Part of a small language model's weights.
Size: width 320, 10 heads of 32, MLP 2560 ReLU, vocabulary 8192, 27.9M parameters.
Training: a variant of Muon for these matrices, 566M tokens, 8635 steps.
Each number is 500 + 25 x the weight over its row's rms, rounded and kept within 0 to 999. Layers, rows and columns count from 0. Numbers have three digits each. The size before them is the row's rms in percent of the matrix's.

# layer 9 attention value, 320x320, rms 0.0992, rows 0-172, columns 80-159
094:508508535500557499467495463477512522529491516526508507506508458505479487512537489465503520507488492514506517524495485485475526503511523509518496497525493503500494544518461473488519465502469509485504441502497474521517502491545539512466466514
100:479453486510519481547497517508504493483494509484477487534490480472504493464475521473487514509493462522493507479523519496447508475480505513522493510501493569507504521495503449539474485534519471528503468476495478500436527534567491459507509449
100:507557509507488490485496457535478505471487515463477469521571482519448474486479532522545495506525492538465491499508514515470477501483537479488521542483485516497463476517502479480473480502506460460493499516492498475557531507523509501511508533
093:518529473532498502497512519511514519441444514493480494504508483497468467502499502504566504491469459523538497518495503506467524513491501487572478544508454487521492499533479452431516536516487481470531483458503442530469509476495506481509470542
089:500472506467506508503503508490497462497513530556483471517530501526497502501509523455504471505499510478491506502513531501498499484499514485530467533472517473528508495448502524513496515468535530519507472469463490491485461509524476536519475516
100:483540502520559488512482507503501481444496490496524476504470472495502480467501485471504516487499524526528498523455529475491481503481531492525435547499493517486489509508465458495554475494513524494497486491530489531479494492463445495474480473
094:505483515545451537488455465509493533501537502528541512466494516447515493504535517539484459497560514447487522495511522462514496507492467462503476510464503477548500498509526453505508511491476484510515487473491475528525508490509523524491533500
106:468487505471475497496504547494488520444515502484559501511533537489459485524495495517461488519480499489539533502505479492546509493554478479454517487488505488534511485508518475487512471463528493489535496492482517531512523458498541504578479479
093:503494520538523532549511472485443470505467517551523505513557488511530499521508539478451468497535507500499533481483516484517481493449515486472478483506508542477516503480509501443496476496549477557497480516515508498560540504498484532482514492
097:518557501451519559481468517487469502466530514506505469519475519504501479486469498508497481501533476497492521537506507518500528507482506470508532566470490518491505522530514484524489462493468503550517496472519517499496493479501507493518465496
103:475487518522500505531533466534465487497534505505487498497504514475489516469517511532505490513495507506519518454468497524495522504529460468559501517503489516516464494509528504534520471502489470520495512499491474533482512530506476471497486476
094:527474487478471516518514520496505495522498485486517463462519501489514481526512543497549491448502521503496413492541479508538520466501454539500541452495509480512473476501519526467425527483481478555537521509486478523541479534503504505496507504
101:486503489483517473518492482500502501483514484500493470499490486479481497507512457516517491518542485518500520481442503509524504503504520460513509494483482502447423470537477523505535507450515505542512463521485486452474498541496484498517497522
094:468461470503475448526494503500499555485493498459486496505511486494454514532527499535489521505499500502517493483542458518489515507516495517559493456471498521529476502512518493486465491473475500493466521495521533503519502495442509473513484499
097:459503507491512523523494492458524499445521462541527502441549535480531515490519534478540447502507514477521502487510507508504440507526491548453471494557482526483498481460425515503490544519532470511503488472469508490517511478538510531500516499
101:514541493448520481494468486509477498486513579558501492497483513490534505547521511473491499534529517477485520563474485472459503496490523454476483544453490506509516491494506519467540521486491509503502501543493475510451512507515489501479511504
090:505494504534481494518507475521478460484485526521447487528474495505509504511519519489473491483468472496533479491537506498428496496523442529494457499475472486542488491520512466503486503540454515493486515465526518501487440524526501523457501513
101:485484545514474493544433478459503490485507524451525487490506543539519485524500537483510506491518486474514458512498491525452440478482497516486454476514523537445502457510493474471494476498515494548476524499484518523529535443482509484512489531
098:509459487541493499516524493513514429521512475514502507529446497490524554468540480482514542487525522525525495502468506486494522498543470530488466537562512512529536517482495489473514495498494482473512484484517481531449555515451544496482501504
101:491553509468455529465535496487517484509460475481511486513524498502524493456506526529497545498546513515538506490501514478496507466500512543520482489491468496500493543491478501455487519460546485517468515478504531522487450519540416494474496491
104:501486507528504500510517481447533478548512480493485521507543490540541497463503515495503547511516467510522509481465534497532473515528519488495508485546451504522510511507470500477478462526489477500486479493538492537527508454476457529467554478
094:514489477499549521482515479496462501500475550520538556480510502478513487481439487506486487504505496464504517486499565499484511508539537505467525478533497477490522496490447537524539503466500457491459507485469515514524472464508490490531500493
104:455544506533456441465533506496501510511504531512463519521478486488509500479504548474513500495527522519480498515502486542478498452480451440497527496483550499522475491459485515525505492500526496519516510511518497493470511479508485505532509511
095:534477468487466474492490516499500527497517485495493478475504533475467529522523532485534467489519525497480445490494495494482565526494557538523511450520530525522460525485508527512516528524483508481517541499533470494538491481544484504512458514
102:522518530524542486461491496506504481460500477515494481475484518438502477504527492529528526532508510514510505534510486485524480502540502501542526507536479481491493498454446460471458460481511480500489494519478453489513505515503483536490535521
095:494537489515506498506456502493497519507501540513504489493504486516515494482487472488505524551502522517487502506559464507528515528473492479469508492463500459531493479514514519504496489520488500515491505513516516511494471443491490464477477530
096:479468507500490501480487490505485493516504509512520486485485535517504506535543502528471471534549486532503547505467461471486507462493506528536531536498503463500501473474530476487495525522469510515503467503501470528475505492477498469517469499
095:541462506529524538500464436534476512497548524550442464520525526495513507524507513475515471517494530493536455487525477531480472502490501483472486505502435481502492478499496485476481488532535486538515531505548489473484501525529486519477501531
097:522481570515444514493515488518461521510496491524480501510550531497551495495543532478511518537468453458522503517494503524510517496434491488519493481469498518459509492468515477483489467486522476496525513467499506468517478454530523447550517485
097:503473459526514562527482468486497511508487501496492500497480489502515435475508482486487553496485494469439492509507487506464476474498538521498474518519495500523499475495545552507503538547483511507475490522505509536499460541499519502470490487
094:468526520505521527499465509494474460456507527506515499522483453543518461525485490427536562512453479495485488505508482491452503524485477513535495512546498502479494517533528523481513456503492530542493512521501477489480542520522494492493511480
094:484499498508470543498482492480484474490475474499458534499496494560531484535551513495485482474551476494516500477504478468464504505492509528524423492478492483480532484435508508457500508485521539503469505497483503493478468486504514519468506499
128:551499517506541486469465503513533474454532506472500472463533482491466460464481481543492461541496534527496472503532508490497470504479479503500560488480590541501491506501519488467499463470487482511547529483465496549511515488487458499481484495
130:521509518485482493532498500459474487493492529508514496522485515495468520480488494538476483465528488537519487485491530495483505483546509476504523516496488492494514471531485529537487481540509496526457489475518533518502490536465460452516512477
133:503522494513502499534512519510505522490489491549487525463474500475528515481491493511456480509468469491478528491562528481495513537509488495484438469520504453474543463520514499500535475464529501502480518480482492437493493456476518495474537478
132:493505508502523507487476491546499522502426484456462491486480475514492490488504505542484462510477496520525530459522480496515498524484558506509501516522470536488502513506532543455493526489528502482463501525481526491499499503495491495478503509
132:488511435463518516513528500487483494483508517497496501494576475516505452513503483483491475492488514527532517514545506504531477472506504518518511514487446496521479507556499498525456497472518503476450465484496495511496522516454463546542510491
134:500478485506515498509491511486509516480488493489493503526464476512476505518536473525555511476516466532501556504515514469428486497543501506572478504483477530479497488476530508477517474488471482526499479520466478495500538480523507528539476510
128:506462497512530530522490513543499444497514507512541491499508534499498519537490515491486448532486520500548483490473506499543480539531555504502525509508461517488502482455472483493519485459504471495501505496494496495458491488512507513487485492
131:510506499511488481518522543516530452520469482508526454498511473468493452513511537469494464497492485477549501512506522517460495506466505486479467486462493505518506501490466498547476532505490489512515466492529546579478500525510522509493463515
133:489485491466498515493485526519470510506524490506499512507508508488515482479514550512498457461553490505492502497494520482527470483475510510504493504470462495533449467467526540526444496524489521487497451482479530491463475528545500476490519474
134:492525524474563487502523543495486513486497506509526472554486486545500505554514458506483471516484497479477504549513487489473536529480582472466518521450482461530483538511512519526492488480456516491510494469470527504453488529478539502542497480
128:475538529538484505504481527476499500532499482491476420526496521503472520442514507513507488512490554509504496465532557550517491484485508544510472525520484504527498480513518480490495488504516520480489477502502511480492542556475537546507478518
131:535500476535510512523535512522462516457549502484485495511488490500499493515476496512501496492489517488520509498483485520498490507535458464515483492529516495494528532548467478488473495505488450526511502458496513477492523457510512503516479502
128:468488550505508518481534492483506499542454524508478497515550518519514476516529486503492533498460487500502534519483518534509513526479499512488503487540523479415538528490461532475508511503493482478443470496459515480454497464533476515463511522
129:453473520459554508522469493513491508545514504518502484490498460495490481498487523493506485490490546523515534498450448446482462500539496475528519453502519492542538484493473532481509494510543510542496511472517519532500506519491488506470482470
136:496544489484486473480535500510497556505502504491452499485440491524475493492490498528508517468496491485474473526482526537469494471506545474480494470473523498501502487514456508482510502480476475475517475498452502501457526482460464526504551456
133:509529484489514524538520526491543530511533494507485501481487532447477512503517520476490481495551544524558526501457516517491486502472510490461466500528523477500510501460494449488445465477511538478500484538518509509516489515515480502507511486
132:536535501528498573524488481530506511492493483524500483493514483519508518463533504488517476529547492493458540504439521472561489467490500507494462489506488481517451501516481533478483481473499519503492503512538495494511472445494469487474550491
132:480557499519481511539470485512463472473481478508517438497503505466463482527473492497517477457537493472536520513479488517517494477510464500519490478451524459516534498495488524488529513486472443470510526504490525516475512510510505454490564482
133:485490468520512503509491505498498491504480463510535517482455477484477483543480497498480489475539478524512498485554481535492498458565497495455525498503511490498490533507526538506535518463496492532465483559545487535500504510480524523483525549
134:542469516447471525543516501505533499500519459540464541478494540502515497484524492489511551560503520493510503516535495496485547501520481491471507530490533538522485513459469510508473490517468470468488503490487496509484476509498494474486504488
133:498506516503577485496529511469476500503500492526454477516531538479476500496457511511500530503515504524517491501526484508508573502491505547515565479488477554513495542468507526530479483513476465530502460478504499464498509521552486520501560468
131:520527507478490465506494535477485515482496524511447510475487528491522461483514529517464508551452465496455555482440471479536465433512530494478554499468486513556524430526543501515521492482494489505490501473530496479502532534482476508544482514
128:484528489520517495515470524503484534553460490527512516486493454510527525518521479465546485499523542512451480521452462497516516497492474551492507531495500508503537510540478485502516481501522487531489498471481508468493479502492460490516520510
134:489519529475512498494508508510454523490492535507443528484527472506503506526521462463444528534521450520452534544525496544486504500452519486531518487515498464473514504484443449483474530448520487474517508469483483482510522471490558455519474531
133:509499494494553530499476473502423525513522513517510523545486531515475544428508518496491474557520492499529480524508503464427515496474454493499474489496526522468482487511440474496483504475476522476519512494478492518449554528511485473514475493
134:503518521455440515526505518487499479534510525433474453528482521514543471495488534486541531505493514547505475473512519492489501502494489476471471518515513481512568519531525470510477510498453529464465525509469535503478494509531515504484520495
132:503496532521476456542535503514473503470461490490519497486505511492512461457521517506492510484448479501511533534516478533507490457494522521498447502488527511481514517505479535496499477507520530470508485498525500511537476515502524487480486508
128:477484458511539501529493491479546498548468541475485454467488536486491503445491499508474522516512526463446505500514507468507515475508525530528542413547514489488498527500501527449478512511465473493474545477488524487501517511500555484543532470
133:486536470460507522509497502477455479486521486497522470519470504505487523515527532453539516517538528495521522495438484515561513509506501532493472516503491534473492517561489502506549520543550501531516495464483532480526499467477529500467487504
133:515502492523490511500535488524506547523503501475499511492545448480467526468449489477501516525483520490477503463481504554496533522550508522470530487488490506510503473499454501511473499450518459500530506513506509500458489509474508520493543503
133:488479484495501478454505516511546477440488554506520484470482482521490513498505504514511487518468491489469499484525499469522531509486485492489505517473498459490492470544522560572496482479533500465491461499507526485500527504518494521516496496
131:466442471486517492547558490488470457500500497531560511528523534501547542491501496534504506515494507493502523501491543517564508519482477475492536496485539486509502475482471532501477515471512502492512490489436501503497489478506497484524550485
090:484487479482510529514498486505447491538524483470555507534500510488496498511509493473524519466520484523514500517558499527442504492537516469470506545467453518508510474487495493510505501473479468500487467489509481487474510511494480489506518492
089:492497506497509543520510516516481515494522512466537498482479516502496471468497492474486510501496473476486488511519524500529519457555502509487480546526516499527495462489503489487477541511484477498498469493486490507498499551474521493477500498
085:517507505522500527493488482521458495540511544471515482498514548510522551453474487517501514509481518516543497500455510531508450471489477495486480529538505499476494516524503531512458520472523542484507488531519518515485538468448478512481487493
090:517477491496541468490491514509495468474488540522489471470476502452471507474460521506473521509495489530501477516491476501491503518546480486522527494470537500495489520481512476532475499499489484511493497509514505547533491529517493462528478458
092:509511448472506510481511516523524539480512497546493473485561543505464455486516514512533496524517490514471505523491482541509487522530484478475571487507477461493518537508472481479500539513473471489503487504450461505491531519496490481478519498
085:530490496506469526513533493497497502482529542497487532499537532519518523484474498462460471504514482490507499532504493510520547534461465508489476484495484531487492471481496483482469549499555544466492499481498512487490500442480511476515494525
086:481481484522490468486517478493497540461496502532473499514488489505498479476481497509501506530448537490454474497517480529492510521510512426536512488512473513512496496534521499481545510476517460508503500548510479489483527495478486532486454514
087:453477508520516511484476504474471455509496529506535525564496498505475493493523550485510476431479455504455507512545513467498492522477464530478474532491509434479520518466471536546505491508556470508499461513513511506512489495547485491470531520
085:479520530494535468497518480512472506483505494500494502487484515494515509512548478464493525516477494545447483496506507535490559467497505502541535502497463477492493521507525462453488512508519515500488492479457449446530479497523557467481435528
094:460461484452513490555514516496527494516486505520526517478509481524501492502520482506526521502508497496488521490494526506494512501490468524477502514473497519501515509485527498484473510506510440521485482481479522500475483477498505503514494526
089:511525495513500472507510545488481548486501546516475514477486493479469508505497508474509504476500442531502492475511465478486512492489508519515502480452514483509479479533487506571486529515462458465505496502428431518482476489505482496496518501
094:514496525508447502480518479530467504519457502509537505481504495481458560469494495504532458488448524479528467505550488496479455481503539484513491483463512478525516488477461513467474485460478523503491546482528525458473501526526489527505537508
093:471528492509561496488514504472476539502496486535507468496478492485436504487500481508527475477508508541477489497503491471523496493512495481479496502520545522472520495526509476496454503526505547498518511494563518477490522439504522491526504481
093:493499488458492506525479507501490480524550522471466472521519514490512510498514520499547514490521554529515502534537511486483510538484491491547506488488470503493463517517538467499448490515482493496489485512483482499500491536512534504526462501
089:498525492494488494500513475434468526479516525476474529508524540516483503493507490508472554493473454473478498504505483467537499517500493488499468471503487521478546500480486473493431491497530471521550521456522515493552533462548510526480494484
087:493507495449463478527520508451553478500460488475426513480530516491494468506504452504511482524520491489518504486505484481492483465520492513471502430512470468514516455514515517462498491460519460469495498496491488488514507502486459532571463512
091:460484525446504533495475494500499489501557527487531483491498513479505526463497535483489543513512457503525532497469512491507517527536527499501536481514518502512517502490477469487479495469519535487510491481523493550499469481449497480495538483
086:529482494497509535468516515473494521544574536518492484497505554473528476472507543485506463471508505504509478471468514487493480507485508501448496480518506499493505488515472499466496509514470522514537464462451537502525528527522446538503505509
089:531517508488523492506514468478527493488514513492480454490502500486484512449502514534535528448502514490460486481493521545493523489496513491479483490516470507513485476499449552459491468516496513472483509468502546535479493529503526533475509470
089:473522541505503497528486525505507468471511488519491496548508504519514469499441521534495461446511515505535572504525504477502490498542469501524487497456464493488494498477480480483478550461533496444499494488495496483515493473472533413523497528
090:512476474523472519503505475535547479476488492482526466501493521544464534502551484494518482554489527538498480521487538479530473515476490476472484512501526492482488483541476532522480515483557477509517478437453494501493488473494476495465492512
089:510500489505483487477504496524471467533481509474506507541478483471523501503514491535500504508498506493519537499491494501463492453499460469521511477488425519474497495551492480536486520466515503479538507471475501495505476499475527470526500540
090:510488470531425543495491497508496526540500509513517508505527515458549504514498498497518500477485492502470499528501508489496531475559547504476476488476519535509531547503547540480475539457548449496546528500514540505532449500494503539483497501
090:512457511477496510448541533512488490518509528507548523507515497512477431517500490521489493457484492500490481488513541506517488518535482509466530517474485540518487498461534479478466483521477495503503477523502506535446485546526509494491488468
092:501518502504495496487496482516462496467491459472501509436518418498458493541494520494500466462498512529487510476528437532512499480495515485477463522504508544532549497480517454494460503517459501533510544503458544518498512485507481496461496499
092:483471528512503467473494549534505524528480503475495493504452518478504487507492476508452476483444458469508471505485496514507512554437544513467500480508514470485487545484492519531492520485482499516490505510491552496500487511516503484480517503
093:505486511520491513490494535517473480544523537523457490471503502489477530488530527526495519468480519539480526531457493508456494487509503490522496523515528447502497458495504535563484497474509505483485524466485503474489462499488490480477501465
089:492483483468519501498517457513487521454539480490465509520509485507449458472494512503489505534511537521499500513510490534530513518495538504547501500498526495531481477503484526472487487427528476520520510485491466532493540518543498514514522494
086:535504514479529494483490473484525510483495519503493516481486506504521486477496493527522504523485496485504481475518491512504468520503485503495481525538477454502544519525505518525506470550530515469481508474498493493495484489558448508533495479
086:511520496521503534481484528522530513554503490490488510508483486499480484492496491503481466497546496486517481502544503505529483499465493497513472554488475533496475504482575509530494516531565498492567486489524475500501488513501553492502479468
093:507526491511486483492479499499501511495514489503554489468452474512504522506518534476497505468501521480474468469509513518448456496455507526582466492495494480548461459507500526485496502510539505503533496488510524553528510503472496488509445498
089:530476518471503491457507489504484485493496489533491500563517509485483489551498497499510486523502476472513541563550465504468484495497523481479502479489496540465472505454463558486518485537494470506510491501473496502501483451528526505481496490
100:476459535505541537490480516477539527504497492536497445515551508474536491492474501504469509520524499513504475501489501510509513486453465525494490471521465473491497511530456464472498504533533485520514479468545554531461508504496442511505525436
102:487528510538485512452518483495499503503505533513536478482470524544557484538523463543501522483506461502485552491458511488504491520519504501479509503499516484510521491499522536499449524521471500533515465501483476503501491527479463482491517529
106:485525505470498510481519476559512521490492506541463495572547508493568501485503501516512508483471525537487500502498445498545524507519493491487477481457473491440497497513478500516498490516508532518489511483525497504553489533513536538489525553
099:500494500481524518475553496482462507508451496499493541505494475489518514526495535483460498492486475504492532529440498484510546508520493496511500484466493500495496493489489455497443506522498542510503509515532540498469504524544515451495478505
102:492473463515513536474501503498481506509515488543516515481490515493498565520479496552468490505492532516493477524548479540474490528505497508508496445529531501525522501478521504483528532477499532496544497492506509475493455516455536486449510496
105:536469493454514462525488516536499487540504514472502503512492494527464527454487514528490507455485509500457485504511512492474501478518497494555482498509515550475518496497474516588548514446518494472499456472487487515464478481508495484506510490
103:501485443528454488490530478491524501519505508546516497548475498472493458515489526456505512496451483508475468477496471528508481476500516489503495504501518459495517516499529520476504460489470495535483463509519530484495465486523512496512488439
098:472501478514512502506522494475510494491534491473457494476490539474440509478499539512530533462528504456496531502474477483474480474490533496493505484508530490492514500532501497545507502516521539520464470509489464521513521474505511481462544476
106:509541531526514493542538506530510516485474474503517456522471532480470518520496553479494516483488496541508550500481511516482547514503510494489456510494547537484522469447531481463447499488463453504485503502483513489541519480503484513451490511
103:488495498517529536540522458532463500560497505503464474511495512466504525486494494471501480480514496526446500500489509488524466497523479474524498502514491487496482491491484464442526475532517522489544490475515439506489525460500552487481468492
102:481488507517525460523484516505505454523540537492506462525509481480540507465462488515470461493503523473505528507486482479524492499474489490535495528487503505511478496510448515524552496479506497479501534526484505536489518504465486489503482544
105:510510493501488509495473529526475508470530504515518511511475485530531466512546458490480481520499511489522495531516500507497555524502475497555508524534500478470473497563494499538534451505484505501502500543504511515508490494509513506445482510
103:519482479519435478494525514510509503531452502495498517484543493488556489508475476509490507476530484504494471491502549480513545507503478472492576515480509488533444494527453488513509474495530467548490556521457469486455518507458481537508517489
103:491516477494482464522489513488537502482490500533516514513502473503519542512522519455494509482513486543489497522529467520543532491546515515463471497535477462509502480468518482495471489488523521488499527483513475534473502540493553533491478486
107:478513504496507532459548466495499545465516509501509493497532519484495505507560505529525525484486479516500487473490479482525496511553489491454535531505532488522508520514484490489494528499487452503505443501503490476503542507498502554495509500
102:497466487511550516559477472523515507500522542483532486505494584476484515462539527507522496516471497490482536488518477513491484479511470488503492478532488505493499469515516513481499524489536511517537486528482475493504491546482520471504513479
101:509497481509516502503498477484507501504478543502515474511486544507447509558483521474525466449469535454522461499494525465486539520505477506509487550485532489508460512481500528497529503491528551529504491508500499503497539465521473516467477486
104:536485491490514496477482511488503520489469476521486504470525510490494535544521491493480542466492523509517498511467505512445481498465482475536492482455504487523521518495502509522498500496513512501529525517507522458512485495541536481491525500
106:497509504503514562480503493472509477494509509477530473498513547468472493522509493500547518495478507475513473510504502473497484494549447493485496508553500454534511459550503480496495483462475515502524490474516528531502490499503501511480507491
103:488503507469525444484491520492474531530536478475523512503526501504517487512481500552522487484530527477524522512470461519475470503489501528493502520486518462512486470512527481469483487538473571497448492510501469434462513450465479457548518527
104:488540508513501531501459472506526470538462521500492498487506510473491498514516508507510485508546511522525503536541539515517556466509526462512542532488473534534465523543485470498490485446492483499486541522504535471468526474462471467512489519
106:485485503535523479494506499513490538503535511500481536456522491490528529497498470526513499511451483499542527517481511506511542458516491524486467486511528542517529513513475500504477502506481485457526477461513522499505477471439517513485494473
103:467495558514528485552513484478492485544555554473494520444462499487510500471497515512516487475521534530488490493487556470477511496519473459494531489490492514474482508474523516481487479489474523471476531509433502498501517486473498475519542488
105:470509493481512498501482519483535520524495465512483471456519510448475508506469512491514470516526427489532517477534507518515462511545469475471511464475466478474492499521483476463483454552514509517522498485533479509527501466500494521520494469
106:539511508490511543492519529531504476489491490477484525538469462464518498513512455547490475474488526472501464502466496516499507488525450490442464513481508507463507488521501504520537505468526453503496487511510494475499488496470511452499509542
100:514458542509521473505526543498507502531554511526497473483534534490515489468530472531473481487453462516502487478487549446500520485542501482518522491475503514511528482462500492480489474485539511558513467507521497452529445441516517508485488509
102:482531530488482479494507525446449503505491459455479499495450547486520517479495505504535457487483499525483490500567486488472446517518500474539494475519488510471516495460533492535488493517495516539528510509537495469469519490509532471503507530
103:473514516495507489526482518561510529487474509490536519481498511440519470485513485455501523476434490516483482517490519476551474501524519470491516478520494526520496500474482461539519497500455516466542497513540529513481488490478505453520466531
102:518499504522478522487557493497533471524474474475482508491455550530512494498492529512514516475500484456488509521457504504487485516470559480531488519518464509507492532503509509494511456521505485472514503478467530515499541541509483556465508486
101:498457519453452497461463503454529527473476516512496506525528510501519492512508478498489528492480504526501519480491536519507542472531459485473500470493501528503525474480478507505508497486485518510477547502498506503473499526543494497526509492
101:519479504509468505513494496484503484472535503529483458490539503520491481474512497501480491464482497519523540557498515458473458489473512503474494532494529488520514522525498508521496516472515523506477474473532522454520469516481477494473508466
098:459503519491503499511506523508512466503539466485500508535500537523515484503488526498494527516478483510526460535494503498557525471510482530518495467467520528512495517476471484520509517486485467508487530474499460492500511488465519497476494521
085:515468510492502476495473494524516453488526535498511472538524501521525505520506563544544528465522472476485506481461498456540465530534452476471500535458492495510495438495527527518492511507492493523526507474530490512530512512481500533540462506
084:512494519489497509509486515494502544539463516516528522521478490484530538494496472533504543497526547516501455498452495516513496500515507528536481472501525499493504487487464434469480479590503463564518526500489488481520484497480540462496532533
087:499500523442523495489486535505506470513510474520505521492507521489524505499518486489485528477455497458538493499512501524511541491511479577493483478505518467534519492483529558503495501509540553487493531497472511440508505510477524480510517486
088:493515513487515490480494496487492498461476522485509462534460508481454479488504492527512497522474495500465495510472526473507506525494485513479476533486502521472502490463512473461528511535515467480505515496480496501521531503530487489543484477
086:493507514502512493499493503497571489483481492515505487493506504467504507495529515531467507544447536463496487543478495499528457503503444483484537533516514516496500469506523471491492488461482541513505509552494505513490541506475490537565493504
089:554489511500505518495527514518467493497491468453467491518498511501504525480488498524485469523457505497564521463542518518495510495484420523501483523462533508513514493509520433502502528544516510495498485554497484479518500515493443488559462522
089:458499490458498529487483536515482508491502510487536499517462466475450529533552499450478454537531515538505513506499516515499501495511486494494467500474481487519497493509519464544476495483521515485473493486540525460493502514477518510508474545
094:528435519493489525523542528473505483484498566475508504461549491506515458477498496480494503521494478536503464511534520489505504525501508485487520560494512525535526499484542483533473463487512447552497540482467529516485477486493487519476484491
091:468545440501506522528495494522486505542533470524508488513503494474488519480495471525503523510460523484515442492505507472466497514510488467472537444495489504511509538548471503514476463505529499463496520475497535517519498519498482464546460488
084:525533508514519503485481467437509477547522500515536507502475502471525513517513481419482488522526440459526511492514495528454507484500497485547476451495514486513508491505496476520504499576555534532520470493472527512500504514522501479538567504
085:497498535505491500441510505513491450531517489482514506491525479525567470494541498503506507518503481515514495509501469481529522476498504498505520547477460500515498518490502515517555457565514502490522530502546532524501517549533525494524484469
085:511519498527535478502499523519523507517529503477488463456444477487510520530480510482547479525468483496468508481440426485503500538507504548493526523489506486483482485535442484467550541496532529508500495498498471530517526500518474517532494471
084:490497490494484489490507536481483475483451496501465490490555484440503506500563492482481516470510478517512536556480535557484549461479490551474513511484508498455526519514444527483488498482500499502501461477490503505530477503505516502533523489
084:508460481527492549488516511439515491456518522509564502531501482545483529514440502513500500554492468456483474491520533478485546498482452505454539464525569522480543488489519471504535475493462512552481511532468519516446501503498501476506435509
090:509469500498475513544522542547483509489504426532479506533498523452521488492547518521514498532500537490488493518519488489518483496498479521458467514553480482493457514513539477532521470485516489488525531489497515478478470522465538480483466502
086:497489508459502496520478505504522508496470504532471473533499506528521492500495517524476535493523491503556520531499496507524468494507535443453545527509526488455506479535493456501502474487483487458536480491485534537484531517507451422486514509
089:538496453483500510516476499478498451491526542466538514508480485492522499513522507497538480547504537502609473537492498493496496467552459488487513466522530540503487456567495490487479464469511512537513498512518514512469523513472465534452479506
085:526424517495519487523485534469529507449439480489528496491551498513533491497467465536519517493490485493436487519477489526482475491476504516514520465556532464486524502480533496528503519460475521545420542479506478526453500543458534512484504515
082:524518503462514472477480508449498486493507536526458534516498478528460537497514506466490491464512516475477475517502512438494509479451489510498534518495514482503483533494554510521474485514480528493478490519504480466538475503477466472489513546
088:497500526535453522481466504487485468484456480539490531502502494473553492530526471496506490454500477504500488497514514469465506461509494470521525513452534521552476482481514468491523498489486465490548480511510487486491489518518471483487497520
088:522531524475457496480468551516479499489496461508521528493488483484465533533479567453466546514511448472502515510526494513476491520485516501529476515504481473467484494446515499488501501485444560501506529502503536497471528542492492506488529446
080:499525468546468490500536529516544465548465495538515519472484478490497495557506522490492502468482499488477502504516507492529515491489538460465470521492511510482528515544505495514487483539518518468477494459498506503502510486475531449524540513
082:534511563533512513493466508463512534474484492524487485536481495506472478535465508511475577508474506518509535508487468506517528494483535508450530499513483473504498533487487538513503500507483431509473484491462525472461499490521498505543474481
089:509503494459534461472474522481497485490450538503495495519554486494479446469548525535498521500473499492470504474487465487451437520471477482457481532533490484500487511519458495540442490499534540442502521496543476489459549482515523515503472509
086:485494514563525486491466499533558502514517478499493486473529473507448554513519524516529486502489503507468472412467491518525515524485568489488525482519488497447470480519520474532496468474509518493482473502552527515489490505510501494506468520
085:443523488468485508465501492460426498455507478483549476507516533499462493486492513511532481513468491511492512512490470537511550500509482493527512496496492499491482495478532471513513487528509519457486520560533492499519517448501538479505517507
089:498561513472507459513514530461471501525461529504509470491500509521486497501504447492483509502487485539484526480519519497485555529498519481456487495459535484475537496516507515513495536464455486476514487522490534445448567489503486495458511507
092:476511482470522489484513493492511495502482485512454512514467526496492505498544487552494522471554549534493503475498521521517523499449501488494512440544519527493502492439503536456455450489494517469502476502474559491509519490522484485498479474
088:512500512543491473478541530469497498535489515492441549497439494532515511475490532521517530517464485525514525475505517495481451540505484461489477496562490499514536471486481462484522525526521506462517493499489549480478483519524513490496510499
080:524502487566511497472510517518525498444482486511486478472493545483539521489553519522459487468432489490520523467518537470508517510503468511476513523521520500514517525534517517519485485510511503473468535517430495491518477500475496513492495531
088:481518525516506501503475528479528569494543520494495471532501538497492504487536519453500507472513492506460528526542516518482498498510474471490452480546552478483552473441515470473496482505462531460491470530531460491551479547519552512499486514
090:491488494515459491480495508480498477481473527493538508532473485476492525521527516504485495516474508500499553538540499491518525528471500504507494543508434474479483483511561494501503524464499492501549471510507480493486498484527494491551541524
116:511480502502554496530499469487465512511476532518469489525484484485512515470495467493464492517478503522527531479542497479510517507519488485467496523506498488496545524466492461500514516531467524424484452515481474507469490481493514505533506497
119:483524460477520529488500463471481498459501520507484490511499546516519469473499507479494496514509489477546508528465513515458474511489504452474491509467491500490493515504434546529532484510523537519487485506493456494474519493539497515498497507
119:495460537493484484482487471533497514481492530491526502537541500489491495522513509538488464536516498521464500502545505513528503538470531470486495474518493512523504475516504505490528443420482504489510480504535554494477463471528455537548473495
120:527430496509479499489503492497504517513517467451476469480507570531484527531473495527491421475493475490509497504475481492529542524501495504523461441492497504492475488510519521479498547475506547532499515489489503487552541459511542499525508525
119:500497500566517476488504515504502485516534533540553499473498497531540522496500515459504455476501501504506475508540527524441491479470492502456473557502510473507502497534500544512495504508491520513495478487510489478474477539502478529495485510
120:514497476505497511525506479570487539565503493472493479525518524488498442506471538477543448509451492479481506524519541525493488497484487516522513484467488501481462487529539479509482504526479472545507501516510482471541483527486476518476472485
115:500485513453472506507462548528506509512472493491550497510440514506458519544498445511475513467483507487498545491456520525511455473490485491481515529488542444502492511511499502512509528490490522463481479476480471517519452493518492475535456502
118:526515483465511504476516499478508504500503506454495453518473492485470478495494471514499483507510466486472536551469480495503520492513474495494516536486498465492482488530513499532527516486512551498506497480447526512485474480481496528516477516
120:479461519452493484504494478529506506480461491487502524497539490465466541468521510561535454541535488496492480515519497539498524471574510486515490512510518531537468474521562479513485496511545494495467518512508496516469493495477485442455488520
117:540448500499502507460459523511517489468486539510472464514481480468442572498529485502498533532522480511509473522509519461516503524512444510505507503501453480557494494490505444504494521540481480482534508471509480501486494516512477516502511513
119:505524494498500525484452513483548498489515477533488518473490522484502527486504527484470509486471541483516456504486547505507497483490479496491504511496492505418547506515522541495544487477465520533450472476465512486572500475482500531508514508
117:521520490452533427486511514502473469463522476492454492470505474504482535473465494519506518498497494543562499532458464488508492501443513520463482471533509499497508518499453512474515495501540474524474499488496467485458502503528464523472529504
122:488521488490447514472549524506493501517493506522503499548491536494494496498521512489464472502499522532523494505506490449523538473552487517483473500521533523510483515465480537434484501456500470515502519487499495509482509522467517489502501517